Weights of a small transformer language model.
Size: vocabulary 15651, 28M parameters.
Architecture: RMSNorm before each block, rotary positions, no biases in attention or MLP, untied embeddings.
Training: 549M tokens, 4189 steps.
Each number is 500 + 25 x the weight over its row's rms, rounded and kept within 0 to 999. Layers, rows and columns count from 0. Numbers have three digits each. The size before them is the row's rms in percent of the matrix's.

# v: layer 4 attention value, 384x384, rms 0.0528, rows 119-154, columns 256-319
# o: layer 4 attention output (transposed), 384x384, rms 0.0497, rows 119-154, columns 256-319
# q: layer 4 attention query, 384x384, rms 0.0413, rows 128-191, columns 256-319
# k: layer 4 attention key, 384x384, rms 0.0408, rows 128-191, columns 256-319
v119 091:480496452475506484500461485531547514503520520537507483504488540457471539491509537486492511481475528531462476469450559549510495486500538536551529510460439516472560480532496528523527511462502453
o119 081:512482513480479547438529468503505508474478499519480488504469524493469506499510504465456506500468494488493506435519507462534489554468465535508504495497510494487520494531521502503544519547487472
v120 090:485520500475484517513501544496494469559565527537502501458487505516480481531551511487465476515493527458534559513520527512516512505513490481454473529494510540480524488499490470496476519497487529
o120 092:510474465508525484451502510488498499520506487501509495492517533526484504502522509491497494479505510483529544499463473528492533505477452520506484510503502526496518475455444500491502578501496514
v121 088:507505497485446516493478502535503446497473423470474527544478489522504512489493508440520467496526536489534477485501530507515468485517489515511553546488485509511524523493496508477521502469540535
o121 085:513515488540492506492486454481495524506499475490532517501472510493483495520537496480543544540542477447484478473546507529489514485508466511522483498508473481533499504525522490510504486540525489
v122 092:465465487466531528515504484496522508531464454503452509523508501474515466484481464497491523457492459514486541537502524471510506535508516516470467526507462468474513479490518527484501464508523496
o122 087:509485545451522472509509528543498470515516521511533508520523505543525472481534501514488518468529494552522481510495531519465483496514518514469501537483465496476530508477532512461523510472526495
v123 092:508469484485518495500497537538539450571539534497495485507485482521527542508524495480490488512517529509497573477526515505521492527525483538483496529493499524455509506521523536476509512561484525
o123 080:510501496532507491507520486508495487469525568486498475501452500462491489497496493493540495501454502498542510474493515514495528473473478515490476466483521495516505477500484524482535445509565505
v124 089:483512518500524484539444482505457508492504491500486534498542515520510526499473479544515496525514528490500499539535528503467490494526455447550470500485499505465473513539485509504458515461504519
o124 090:505473527498488459522498455489504533521518524487524581489534463511487537494526510522469464536511476542493486542509500516494497505505499487564491544451514497510477447453495513488513497516486494
v125 085:465528503500536445484530553455478498474532483531538491496465492500506538511502505495512530502509473518498465520474479534473520483507508499501512505478517455511557504496505437500516490524500482
o125 083:495504461485532509484472502506486567478493500510463484480448482503486498514477514495544541454524482526452518476490509517509485503494484512490492486468485487522508542515503472512483551551468489
v126 089:499519561495477458497469507517498520511528519509476523484507560522463459495476483488526553498499474551480505459492495445486464531497510479524490497513472553513505494488480555495501464527533555
o126 088:491486500487467492497485500509536502472489464529517534501504481548481484492463452515515530483498515552523519482450507501543501498504502485506492484519510496460502485557487505487546508516498496
v127 092:519470436493484521514497522541521547508487437490507520511532484464518492494453529530502536542518523502514446472462465461570466444505518494508522494520467475474490503486502444577467522468486516
o127 089:456483516523427529475547523522527493513481456493527552475525501506496544480525514468479465501514513476495499497517491489481511499476507503492502491496506533469470499499505469500451495533497514
q128 075:468519500497506508490477481511539517492501511506462533555515493478510500529484488459509534491487511474535560486512476505532506484501497495497518489532474484546499481481520546548540473513487507
k128 083:485488505532542482501535506528549504473488494503518439469520458488516511502505467479513461526488527520523470528463536466445515521486516506515507525448538528518517469486505470466443520501517451
q129 101:493502477521494454485527532524493518532541457510501511484510502521530531473462522458563483488469483480521508490531546477522512484535482504501501475522468497509515463503522499531478467482482513
k129 099:534500489494471534518496499516512566500521510459476526499517501487469461533467480503496418504505519548528480491499454497477497485491555541475563465512489514506481506534489504470488538517501469
q130 104:475499495488449466503532536515473536520531467472463526456474492503490525498465494506547457524469515477486494495551549458518486538505457507520468477490477516439557498511509517519469533478507509
k130 101:518527514491504490492464504470498532481520474502518475523488527517492505480498483517496459489502483517504472533459463504503473519499547521484599491493456480500487467525548486493499495508479443
q131 088:503484519447492499468526504507468538492489457515488553510492453506432512540498542491511483486457480471506484466509523505523508498539488493494504469505448502499554476514487504478470547455487536
k131 091:535482495506481535489453485461527520503544464484488501486500541504501554470491496519507462491507505509507479502503503446500463486461501462445537486474504508480473491525494476464500513455482488
q132 097:494505510472546513528488453484518493517468519485512479501527510511533492533505481513463543485527510502484504517469457518491503511444522466537503519505546476502461509479495517473544467486515510
k132 090:460522499498497483474534517505500469539491518485527518531488517533483483487506491485526519537521470516480508517517547522516509497508449552522459499499517504536530517502515487513531479502540497
q133 086:501465498510521500479532506473529554488524510430512488516499555532499457548522512507507542553466542465540466488496510542485506502510490489532569506519507482490518501523492463494485526512491537
k133 091:513512468479487531510467539495480505490483539507489530489505530517517513445504483460529471516498516455477545468498491479495502506492546536535508460528480511516457517519527465510476550495519434
q134 093:525505508465516480482483475504517476529445511466504480508559513513468512540543464498494507500493533466496504514485485489500534482441498488499505523510514498521489506486513538493512469508497463
k134 100:490499486524544522496506518503500489530510502516475527449491505516488451475463499538453509467552506510511460485490489543451492512523479481499524490471482479480492540464516463524506509489511503
q135 096:522512519487523517494494513546540526509523516485491499537489509539464498454490461533476535483505481529502503545501485524483491464478498462515501532487464497504466477472457537517507526510489536
k135 085:465503496503526494514480485469520484504480487496502500500491485496529480514496485496516471507516502524491526493504511500555524496460507467544457531493488498481547503500460457477512521481540500
q136 088:518522509513453486485537505528474477487528443480504473495473481479519535462452488513541514498442511500458516423565487502529499532530504513507456515489510483516490481528511511514519524502505538
k136 086:503566492525521520531489510539487543494529480544441520496476467501466489514497489444467440473523515504503432468536521501493490506477501518493470494471525493496504526490492478516519485509510482
q137 094:515489537465555524492500510517472545522503490476485495488499445523484524525504497527472476509517516505542541528503498470488488488561464510482528484486492509474478467557466503475464488480495458
k137 099:484514499511475522463484493508526487474508488460512493542478487482540554491484511507511522520527561508527491505515459481528489482496456465509485517529488526494542478477533496508449510523518535
q138 094:480475480497451507546506532527515529530534457484546509509529465475456498525529524563523537512477503515532519464502487502528530511521485473483551522518454524502485486541502510489466494501537493
k138 106:541495512448485486487479497525511518488540506509545508511439497528508462490458486519536498467481493501531499499518489493473473499502511487509554505502451502539480463519518475481472525499498472
q139 099:476510543514508495455535528439466495448516470505505496519484466515499489475475487490510463536454519489542548522483453459538500536510492516492496449505515481472476481500504522537458514482506531
k139 089:545514522510504501499489489535490528492523471476476496495499453540505540524522494502527497489517544485518523474489445522488488515498535506506518475483483492525543507537515484478477508529524490
q140 106:478471470501508497515433482483522508466489508513526517504478469522488495511454511496481523536527468499547540534483469496468518463508490512459525495499498508502455508516494504500516480488534494
k140 101:477511517497479469481498506515527479506506523529515522507488496515507455439521463513507497510505522511479495477460529529503510462466507498522485498521476484529511450507486500495521493523512492
q141 092:493526517500476511463537532523537512506495511496491508494498529531486495466525489496515496456506486507478514505469541483521528517489506543504517505490478512467508527488511483517488503543489474
k141 093:500479496499511519493511477509506518504528451519532495450490531544510536471523489526504521478521557478506502498516491492505438505500553522470463518539453510507492512468518491543526552505467484
q142 097:504479489485500526487459460495502499502463468463532507511528487487555474504488519515424493486478534496530488547478518544479512528492466483464481527495482509498475522526496506479527509477509511
k142 096:505473524505472499474454522474485475489517518534491538487488477527524474525480507526463456496528507469530565497469479528476456494500470489538554468493488511494492489520468509463505506518544531
q143 093:499496474477542473484496482485528488460515475517540481501464461500489472497517522497532485490475533513509538524510526464524510520484508498493513509532528525498505495565497519451523495547537467
k143 145:543494502489506503478524478520496514474504472476512489512471480503505498537516496503544433496492520484527494520505461481505509507488505464475513474512470487489486489522537498511509505540490464
q144 107:492464535495451564475489521477493492495486494542499525512548553532532478485480503529480530466522506525476515503486505510478524488507488500526503467511530495525497555481483512522508491509512495
k144 111:470526518496460478467514523513507498490522469516476473490523546567527477480508487477495513512531542441460523502442536529502505423541480551487497527459463506499550519527463469504498506480457512
q145 108:501441511501488472516488528485523502503493480517503496467532491488543468507516537499517459510517501522452472499456512548467527501529458505529528509485487518459549480534496452537501454524477514
k145 109:503495485549448493492506532509513509486468533520480535545471557477525481520488497497538492490473494494486471469520502556494487504445497519507512502472487477517503490547474505488482439494538516
q146 110:501546484584477472469533541485493499485493488495510525455499445477482520496516482503494463456504493451487529458508485487516499496502489526514512489497538533496474570521492503535486534545497492
k146 116:460521478538480528443527525475531489487493475516509508493486538535448494510469498523450480498483487465428495487479521473525496552502514476510463516481486486492482495527486506476497533499533483
q147 105:502454520519438474517491483474526522437495515496534507495483478471442487507511499476557527454493538469458491487515476506514543497457538475519469519487468541494532497459501459473502466525482494
k147 105:487486521517498533499517471507524520476473479565515484533461458502481483436479477474465468496483462505479516510508504511511527466495491505511451492479554515475535498485471468529489487495531496
q148 106:532485509505466482512474459506476489453506492482530506462489484474524484490490471435509495501498491471457495532500499529538492493494463469484486488541512509515528472470588490476546519508541490
k148 103:498489526501488492528507526506500481487522480482514510490515463503541493566420500517476484501493493517473508462532515535536519468469509447508427469459528520523488496491524512542505486522524473
q149 103:480508551538438526537501492483519501450515515508521515521501439540482518518480574521500516489523541502516493447521482529493529503502543481480462517539516546521492521490467535477481493515494473
k149 109:548521466482524485482506481474520513501522533495488538520512450502466506537494492507477521497502500445483510467512546528501489460526495483507497507491553489468500450503514495495493490484524518
q150 109:536535513554472516508484509518558512498505538518522542489472484513493513468455506515521505470525468506559484503499493523499494505513540504515530510521504489508529506515433522515503528558483466
k150 108:553513461479483518458515449521510507465482522518504508521520501522450531549559504510547538500505485485505507474512525524544554480520488490475460464484534470485532502504496489510508522499530493
q151 107:464514471488523485465529541469511508514518507526500552508526537500493526489523463504484507507516525511499438514469473527454484486514548479492534498513483514525442503472471512492476495476490454
k151 109:527532447484495502487505495473524507518531487501537536523553505548506530497523511500506555531528554453496538501529529517480452455548529525523532487470475529492454488484481482505478486502458507
q152 106:505483467458527542509488489479514470496496519510557489496469521488522501495480525495515517493494555468534503496523506469490469480483543479494489501532509501539499464507481527503547514531492499
k152 100:462487486416489460523522505469467520527487501523492478507494522511452495529467476463495511515460478465458498502467489500453516509517499509530463451496541489497462495485519545489527517500478460
q153 108:503532471542473476552473491513497531484534544507505489473513507470497487499476523555479513494507508397489490473469511484549499479539484508500507495488494498511483475541501485525460515494492490
k153 111:492510453488513502481505484495491538461487468497517489448453493487470526488488515492510516473502491422500506510513523492499483527489547521464508492497492501465509544499501510506495513488498506
q154 110:514518449455466510461492487464507539499470522513494487488517492527454503509485495500500531472494493501509448445537520488539496520460507491498428498477498475539511530498487498504508509488453525
k154 113:500526494493506460488521463544479477527510455499503526494512551476493502503479495534553489540483489471498517462490554521480512493525511519532507501507508490469536527515452475551473492533496415
q155 100:501533491486522509531565473492481476466510508469489506466491447511484505484544500484504529476517504504501489548490473483474449500518476472477509498539520513492508486510501507471507556501492503
k155 098:540539479495520567466507520479496474509484487501519456524459461506459502555507524506518495524478479534500497509533474517510508478503475428471446510510519481518486467508521479518489501487523524
q156 104:522565496454502478458467483499489457497494514495519508506503460489492522494506532479508487527485515499519488461461495542507493499516549484515471512473528541481496469465528505482505484513509495
k156 105:493469525510480506472510463497503489509519522512514519536471467476477517521528541490478475551493510526549535490499462560528533484548444524504517511513510533488520481501510534502518503509527529
q157 110:469484516516510474497519485439515519505492470514499477551482476498525468480505474480487473546480513484478500493463493576504495509483487519509502484515536536529499529545530526471492489505521528
k157 109:506524482521471499509485441469520479506519527500496510496464491483509493489506510481445465511514502489475464517524515488496471475532480428498457470526506521504457496509486507493519505482523490
q158 111:443509514499492515510517509411524449486511513510496492520511455530497490457525513487437527530455527531481483489496501531516486481496468498509482518493512504539505506533499528504486498515515532
k158 112:523504449518469424505527481536495476522510518471496503472485466529518506519506496473484458525524513473481517530508475506480465530496569475504463486486542499508497503532448479511487529494494524
q159 116:496474489532421452512463479498524483489480516470529502508476505462477464481473548509530508473515546510504511476478499522495511472492470512492482486495478470489475523499487514461496522505492478
k159 111:506514447497492505511515510510505536528483503537510500479505470492475486518499490477571566482528520564500486470504493528522494478464521495525525507491491497454485507521436504528500472538507507
q160 119:540551516530501516509453483481534469488515561481519509527500512491537472543520493511521505490537487529519505525468464522513488486481545443501507533507546467522489485498525496474534510544491514
k160 108:455455497513510523459542488499476442514475481515501507514510469495509473456481483522509549501508472443476501490492552531510550473518472542499454526518553501513506507537478498513520482508480515
q161 087:533499529511492453547442496520518516479540487539497485523465526510538481493467482501535506503576517534488516537501433540510475502474502539509529523483485479531480544490525459517514476515520467
k161 090:470465486517556444532515502491487500499450496476439503495502475525537492514533497456485502458520504463521515527498510521524501522530513521457504443498513498512493531487503491489505499477466555
q162 079:468492544475488495513534506494502506512522467501481482511519475482516509463410536476461457492516507484485532480523528486459458484491478503511543466490507535504517529478503500509506495509508496
k162 082:504507488472489502472495497474499528464514470459493474465516500502500522465543476513524465503526504470518436525503469490507489506488524501433452521445464522514494508521455492524507526497475491
q163 092:442481490507506538498470511491445480548460520524488469494511468486480515476493514484465492513440494475508576449483490492485431518459491498468473468479514532513507490498499546482510496478497514
k163 090:506468516492521519491543479522467493525503474502546531538484500512512515486528499484522509504477487500496517502478503490484559494452534469514491508492540515491487464502483556489521561524522465
q164 086:483509471505511473534551512509481545456502497504508487483517537474472461515509510491521476534476515490469479476495498493529560490538523471500529499519499490450506491525489472527449502513510490
k164 088:492476492455499537509462514530522468478494491459501506455496525538455532529502496500489517521484488500486534473493490491492481506516524541501531487490436473511529533466496481504509493504455446
q165 101:431487500495503474481556507507460545478506469467505489478454517470471510503523518508491485513463489500496522488530554476487510535560501519471501482477484500484541510495487494485465525477480483
k165 095:524502472470486521477461487502496491474512464474482466513529498479516524486505479499535462502497537497499486522487446481507487505522520494499525459520446486489520526514516533488485493459478505
q166 102:561481487495483492520481525512514504539495526537480494517486501494502525523497524473537473491522493502503469577520473514529483468486513497508523508498488487513517442491516470547479494501513496
k166 091:460520522503507501531506520540493477549514512456509507496522514468515510470484485522494520532487486537494538485513510489464447503473525494509494485495515521493464456521545508469504476511497544
q167 094:496486512524481553501517498523517462488543475470563519513516519492513525483537564470513483491508505466549464536509526483522483527511519504520509484553492495500549538521515524526452512487487490
k167 095:532518545477498492513546507507478528451503510515537468455496507516495508541479485511510501522482537550511493551501487520475435494503500515498487524515504495498478475490531502510508511476486489
q168 096:511467530473472504497438477477530504481478549519482481510533516507511519522494467513463501500533487502497509550475467526526518488469512518533491519488525521528480504464541507458554496488536495
k168 099:453525498535526485519492508516538486520492515540552493519509498511501472483522485497459563499517500474512504514480540512509528489494482527530480481500519469476508530505477485513529492503506545
q169 099:519540524515502521455498548522460492499496482511575535533472468490518527474516485509524458455485488529537506543527455489497460516519499441500470506524538507526537499527463556506472481522509542
k169 092:504532519533504523489539477490479497513499522491475486553519448510480486474495543526555502538496484512581454542505479528515506510465492474466477543495519488476531497529493504483492487499500494
q170 090:507511523539467476503521525490431523484529498501483521505503470505460541509485538490506480533431527478496510458556489475496485545496481464473473526481487522469533502531492499490498498476535496
k170 081:505478480505528464476510491504494501494496484474520466479500489502545495525523497477537510475500506500556463504505503550527529496515507484492547508536500470539529494525498509519483523513514496
q171 095:430488525516554505510511418479472493505443551511448476507508548511515469508470468523503516488553525440504530504501503515480505504493474532553483461520508505515482531482499509505567505523496502
k171 102:472534509521474473503471478537544527485501467511504476458528467529511490517539463483478533521543514500425481458449531497442503490509520525523467508463486520520514493531502503497484470491498525
q172 096:485460474522541456523510492492514510535502503478487532516486502499506517520544498502481453463493546465518539520512497482501471465482493465521557505512504510483476505496442540466513482548479530
k172 104:517465518493459528484506519500459499530480478514539482504492493472463513482521507532527480549487479516537506503491499492534540487471505517500492464492459501527526481521533533490509482472466513
q173 095:472531561480522488517523483536483460442510492488528495487514458506479468529536504484493553505469474503486509511466493468517523531512517480497480517514470465488481495521519484523524526455506518
k173 096:521525520506516552472526492520472485535507497530494497472484422476471505520525513493546493536511541529525519524485521533505518488442489461501473493533532505491484493510498481547500512541473500
q174 112:468543542498524535526530546509502507456465500517486444431455476531510455484497519519483512494470461486509502516533501469520516480517467490482509484530502507477497507483482491517494524503483523
k174 106:552523500473484530508481477483448484476514479470491520497445433517438549533509491539513464536504461469561497517513475492511473517514535459524507513473515530527450456473535530467498530507518499
q175 138:503467532463512475533517551493448483514538461490528518505532465543498495515483478513552459518458514514508493499556530467506470508523516483489493488482477482496486518535537493510449495493470497
k175 083:537488505473503489484546521496495492490493517503502546504505481506480529588475514527511467511458487476516461509511480549533488523504497453513490520526513482484505463520503483484484504505509476
q176 104:485476506507510492534439480515506480534443496477481505566486494511523459457463472535487510472501474498520487435546472490462517510499519464513463546517510514514516513476496532478497499518498521
k176 108:569476516509502538517470504532445519493486488462509509498554515496516543481504532522553512500529512529512499502470495478515480505506534505516532499524495474481536495514537515505491511461467484
q177 103:511516458479501464493483492490486476508478498487500523551503495476487482500491494454503487528454509528512509448510524493494506482477538503483494528559502481502477474465484472543547512504519488
k177 104:523501508524489470486518541508472487496540464490482487502530522508583518481504505504515483498521528520432531472455519483515476465474556526508526524468470521464530479519490456524501465521463518
q178 100:494471507493473498487490504493478512476483510486447538521521505484509508459473542519516533516518495557519451529499516496492502488568491514497495481525515505494523500470524522487526479523523500
k178 097:466513485543474478521519541465491485486544432532520499491530437549542513497498508491501516512477540487512531484493491472506479488479534456483555543537496489499513505541471472477494516499460518
q179 108:507474511510461501532583494514473489459505463525523538530520494483519460477492533503508473534524494511453493455436507483500524501486520503473486503502491518525512512505470484525525540509473501
k179 109:533516514542503507492503485502481527527529519521508477464477511466476476518458470503462498477483517475468508445476533496507540498547514521484539457511507498492507499472472495474531534494503498
q180 115:521497523491501493535465480499476487496492513487507566495500504506490485473467530525496516489479485502490481491496480465514505516506529533483478527492487527464465491487552527472468492440490487
k180 116:481503509526507483525487502513503537494508540514507465562507441475504552446477524478505493501457527538553531496489460512495509530501511482519485546521474522499517483524519524516495481462517565
q181 105:485504476515462448543495504521506510523523459447557506533506482462506533476484521532481559517511466464514500490558480468498522536475528470525474535503489493489484548454492522537526552508450518
k181 105:516505484463475535501500506469530514522458470511507525485501482511478548506475497496495534495516472504522466472520511510476492503450512475524478524530509493492475502495517548515501498485482461
q182 106:511478493498507518463542490483507516558500537537494495502518476471506548498545510509470484491499492502522527518517453452528498511480474505501473492502519518507516482517482529512480531533484516
k182 108:513499508527482473497486469480571504545463481526477483521498464481478520518492457501520495512511517482499514497461488504470495489507503541480478512510523461508518450554459532513498509504457464
q183 107:444524440506496481513473574526469506509497504536492506545484496546486507535433505473500517547465521507518498468502486503459497462506499479511496532479510472502519455486485531532505524469464530
k183 106:492518526452482516481532506485520478521513475479498520467496473473499480545485540486485515520522493511444478496469443472465514507489522510504458494492475529522519489550473492481460465497510490
q184 111:505564487465494551491499518510479488530474445490495532496511483517497494500470543481539532547492516498485529481495546502491490464528515484474500490485521543502504513520501500498506500497497447
k184 109:504514480493479535517509492480448489512490519530507534524524539471496503523492485481579525493511478524541482511477550533479540482510481538503524498510503461536517507560480492443515457483521489
q185 107:493481473478502551512491488517491525484447523487435480488478490490467468507441460513519455502455510497482525503519496478487464482513512527524519500490472513500512504480540471511500460439502459
k185 112:488484533529526472537497470505514467481482503437520507492507534494498493475505508516476512466475494504497508529519509496470482520526465522507494498535528500497509513511484482499468495526558478
q186 107:511475543484517493486522497476498491486490476493542500514485478468536492436497516486502531507499491527500526500492480535496512550523493499521491502495498490475473464507524497492551525516497518
k186 109:534457496522488481524521454531509495502503480487488490519477467459514497511512448469543476477492482491547555475542505496500535473506510487521480508505519503491463517513460528501542480533481515
q187 108:496534488572500485462501518495506496478516509474476491486506468509509515485505506519497487473513498528526500519520445489474477521518486500501511540500513478525492564491507488472462470464499499
k187 110:503470484533510512471499484496529470494503470455533509462495431490506543523464533488482456474469502506493538494521475502500535498491440477509487509503537498494541511502522465522507515495509455
q188 108:477491464486468489552512465531523469494486491488493498493498449478500511523492509467536482481460506489517510489526534490539477519533501533462460510498514511471520493518495509473564506519492458
k188 107:494497498463478509523489508491481509506456533490512493529485469489520505504519506495498468498509485499505510499462519507506500482452481494510434491491508490478513495518487476501512474509541497
q189 097:531487476542502550483472486521471507517519492459514491499510476495498538491485487504506508521537476479473502449513462475489502520499458494477489532533492508506509522489519537480487474469495485
k189 104:469461518495524503526482503468469501552518469507509478516493520444539489468475472553496476487496497493478495465510480515512534493521505511454520505533491483563496483494523530494532503462448465
q190 113:479522524509495534495521456533503537514505464472522532523560470547458526514496490468514522499514518503494487495469570493506492550529506514511491511484486505516471494469456483524471513495482491
k190 113:490535481509490523486461456495486541461542509487536506516546522497433484508473438503471510496486508481507507518543499459533500477483475532498489472493513476537492485545536528504480504537526483
q191 103:492496477511473496500510507463476515521517486533563529499500500492536472495537495497487520462525477503474516495493509481487510473516500506522495520497512440539501505511524480479555463503488477
k191 106:518527522481479563452489478458513487547496473501572518539472497488427467490545463498521517508503482524474423538508495541543563440480470515477497511485501476488526494507503485526479524492489478
v128 099:505527474502530490482558509525501492514501463530475499457533523567531478495532462539503482468498460493452506500458482493507493524485513497501468510461527493521472516496503463528488484514473548
o128 103:476493498490521514534507524507499475498468488523484481521520497493524477499461482503506505525531499450483476534487474492521465505470520496481477451484485504491511480434505468470532505505453492
v129 093:538496461474512477537493500491504562471517557537517486517499484480456529527512515500500522487540536509540497485445543443511535481467525519532497500513466514504455478486502519496506441536514452
o129 096:515518499516504481444499465507495515471517510477505520481512518526479558507569537476563480498468487539497523500510495512441499505495452493522466514500568469473481508486518556497507482479505491
v130 099:484481509478471507483497498505494543477454535528479533546502501502560462512466511474493495500492513566513464483482530506512497463465450479510524514536484540455466557534502518466451462529508482
o130 105:516510519470517458494510455552493451441506465510485503480481555554526495461505519518504508515498477508496447503521466504509439476488542528448511516487458492508500519520490544488543504502504500
v131 091:468505507516520480497448532539509503505522500530462512532477513522491482560521516493520513523500485516518502491494474488517512512517453486501518492524475539472533493522501543518500491500483479
o131 093:497469497448477461515453448453468445478501446556499537495449494469519506486563547511534475516453518504452523500524483510450478508475493502500531505546480490516497515521496490486515511517514493
v132 097:529479527501552513495491512517451505540487458486472498527471486459493512482498508494466487557511482494469550503461478517496502502521479513470481519516503514496538497495494510493527465498468472
o132 101:479485474523487508496478497511509539491502510549456549472496508541503492487495485470546533516496493507507491473473523455497505490517507507511496494513460497488503502503519484481517515501477532
v133 097:528529474498559529499463454529476511501524505478526527502519506516481520490494518441468506484504498485472514550511449520486474529457483556469513451533467526471552509488492552465536554496518490
o133 100:520532487484498482515468513457505469512531482526469514485444516498499501497482467503463467476489513499509528509540510465511571516495501487530545500506494506474472522539513488500507508499489534
v134 094:465498529512471480525499511516509544496479507535499496490521501494500485532508488506519499491518494507494470520526547470534498474519472510541474476486500486472462500518533497484485557514510483
o134 098:486496464483531488533516494484519430490508481484504509493488500494470502495530535501497485500439491539504476502500487541489471526459500526477474477523478508506507491478505540538472489515521504
v135 097:479508517485511516547456509508490486510490487491495548474481486520551543521534513511491515484467503488495474533463505489506502526508475477502543491521511525473521464511520555541470532506512491
o135 103:497450522509504475542517510479492439467501504520454570498480475476506534493472475508508505485464525481485521502515490485506513456488464523517518523463483502515505489464536520493537477513493516
v136 101:460458522495501518497484516511502491458495539505548498497469526508498549543480529493514504545543429512490487502505468496486479516516481520518488482490453461487474495509509504509541485479524460
o136 106:555505469516433481518523483509541485472500542489506485461481498433535501500533499498499470466535509515500531517418535494488525491520540520539496484523511496514496504540501481510428496550530486
v137 091:485473483517503517499504526537494443463513457458470476534470504506494457509505465528499527502498457502511476458525505505477548480525478539503459543487462477485473507473509515501513502494513470
o137 097:505500491501501470487543497508518484500526451515501475510482480482462489456472491504514541472544516528546439480556477471470488505490582525502504500499475505502469477537513487490460488540479499
v138 098:456551483513483457507486535517507529500566478487535464496486498513489509501503462526472511468510511506517467510540483463462512514483465480517513515477516447500522490466521483505526513507515484
o138 096:505440494485459519527507499482516444477500481474502521498497497474477497512518517472520525514484544511442537518479463474503470477502489503504534508537493495512496463521487502500533515499499474
v139 094:485537525493466507511457533455530511518507469539483494503497518509515514485486460477516493487483492482512506435482530539480457468498498479502471548459520441502471535505464504484500518542573466
o139 098:516452498471543553519493457494511519487490503495516486447505546512506480523488532476453508467470511541532498496455500491507464521563498508483496505491475518515500542478478518508505472479505500
v140 094:511496512515517495490517510540507550499453496513537454479531463539449488522505497541515514473502483508480450527466521485499548524471486507482473486504506485497539527521513535501466547478462510
o140 091:507532526530509479557508521506504488506507506487490511511517437494548520496451500515507496505506476515515510516549507497509476502495529454491472498473482493480472529429530485491517491469502487
v141 096:455516508501482491495501477527497469497515515475505525520450492466510526475524485522509525529498496501450474429515494529454461507523487484454517530480469520546507495495469498438537501492492469
o141 097:488517451492489492501473455468501556523505509535478500510490495537484525508505499550536473479480508516507499480495500494508534527498494557537519545502518528494501472522468470504468492513500506
v142 098:500482527493480505531485556479514534483482483483504515495495512487526499518543496547475529523529518553498488523475515430516520522504503523512518479509477515469518493531522525532498492531460491
o142 099:465510473540536498441441460513483496442505492452516515475523488486482515525473541503528526501502499525464526488510508533507470530494478503511468478537501525519511470469520499478534486487520518
v143 101:492490488489522525505473498497503439504467447509524540474498509484503491531490514553498512485482518484477542484470514547482462524501467504553483497520495484542459571527486499464527467540508493
o143 102:509528540507536496512554471536511499500470487472457485499518497467510493456515464494498519478475505503464464480473489486432460482440512523482490465524510503525497470488487522474499517507537488
v144 090:510443551473486474492499474522505553527500476460489509482489550494502446537459501493496513535510447519500523550489484516510493514545492510520508472524534521480515509464494514490515512486560523
o144 088:483488558513444481542499502544514479488501499502501506520492467501509485540490491470415505522571463501487522459483521522520531499516511501489522483502486522502512514543479493449485513501533469
v145 094:531520464541492504485510469542481478478476540499542527532509475508510500470538504479492517487503481520473490497464479522507483476494509475505523518492458472500531492480510489520510514493502495
o145 095:498507473502515494498488533477454458504480508478500473491514501490499518500487508471557478533541515497519463509484481495495494486493474480480484471499505490491463479470479501563494504468481485
v146 096:514502453520504496546563475498476488525455524508509492534489456466535482507507526503481514485505500515445496438542498478526470519490520526473482533483485497510560508511483457488488526517494531
o146 101:466517494537510505470502466495482521505488499482456461536492548526540475495506483485530544506544488500510515485508502468491509524487545494532487499503506451484513497505497460537533497481437455
v147 102:476496523510494514495457494499491518510550502489501501523500492506498546488513524534484488529486517520503508504514482478500514518473461466474478524481459530450463475470516463526492494477531537
o147 099:510445540526504499507524508468529511503472492513495491464470507491475492531479499477440497483536522484506503498554499488558510458500520502532502469476505510528490463520527506527489487529520520
v148 094:516545503506530450518474478578477491476509506514489481504485480476483499522506540482467495543513564452507476524481501483494471473507523511468452449490469537528477493472514525463544524479479481
o148 099:515538488497460485486478503482506467510512468445493534506489530475487499478548492493522487508502510491509497485500520528497526479479501511533467561501467469481531509501486506483536540516496482
v149 099:476498552484493473520491496514489510489555517518498511540536492475497504530515503472501524519500518491516516532498482516530479512500513517506480456500554514497514483483538450561502567515488498
o149 101:506497470491479537544498551535513455509512509490532510542502477458504504479564494536510501474472464497518466483508472493539515487502501459486522507498502492478513501476518505516503467547488504
v150 103:530468480490513547492543473445509475494465463539494492460513494519539533470490479497480467523517465493475535465491499462478529513479492503539505523526477459531527538488461500482511427523523472
o150 105:484486524538508499492510482515511511486519569513517522521492501494525492477489485519535500517517506490491512500502495466517519469463497480520513513507533533499527488449497505515503491498501500
v151 096:493451512514479558518536498497516556514465517521551467489511502518470527489509519460530521501515525479538503494528557509540459490573525495447459485484457520498486512477525500475485527498512498
o151 095:498508538479538492498476504486501480528473523468499503449499504559522509504498495488486496541524440524527492479486533538496521465479544477489482524464503475507454485475497485537480489496486490
v152 098:491531460552505466475475441502541539507549527479515490518530501505486495496466562482523481493465495508520513515500462528490459496410511496458522443476532553502545487460531495457512497482502558
o152 099:503472482446489493530469519457476444496489489501532516521486484487494493546480465479444465501479521466494459514514488514520525520478509478534511505538479465501512536501486486523517510457476526
v153 093:518489469466507516501512477435535491542501508503460500510518496512446509511516501469513458515536482508490507449518505495500502531489525489498496480468496518478465536493467464458492483518447522
o153 096:532504524489511481500498504523489525500483511468502510474506495511511512545504503503511491478547512498504468518487460521519519439525497479517484507453528505467524487512495540435507489501491487
v154 097:541516530506490495506519513514489542453448529540524494462471497511491512493504464465466485509492537475457487464489493480512481518521489518513474492522503522473479481522485505526453475514495475
o154 101:493585481538529502474463532508517515497476532505479476499503541476508531448522517515524498529499436476495502507505541511506457476467512482502472510477520485463467506447500512492516486457455538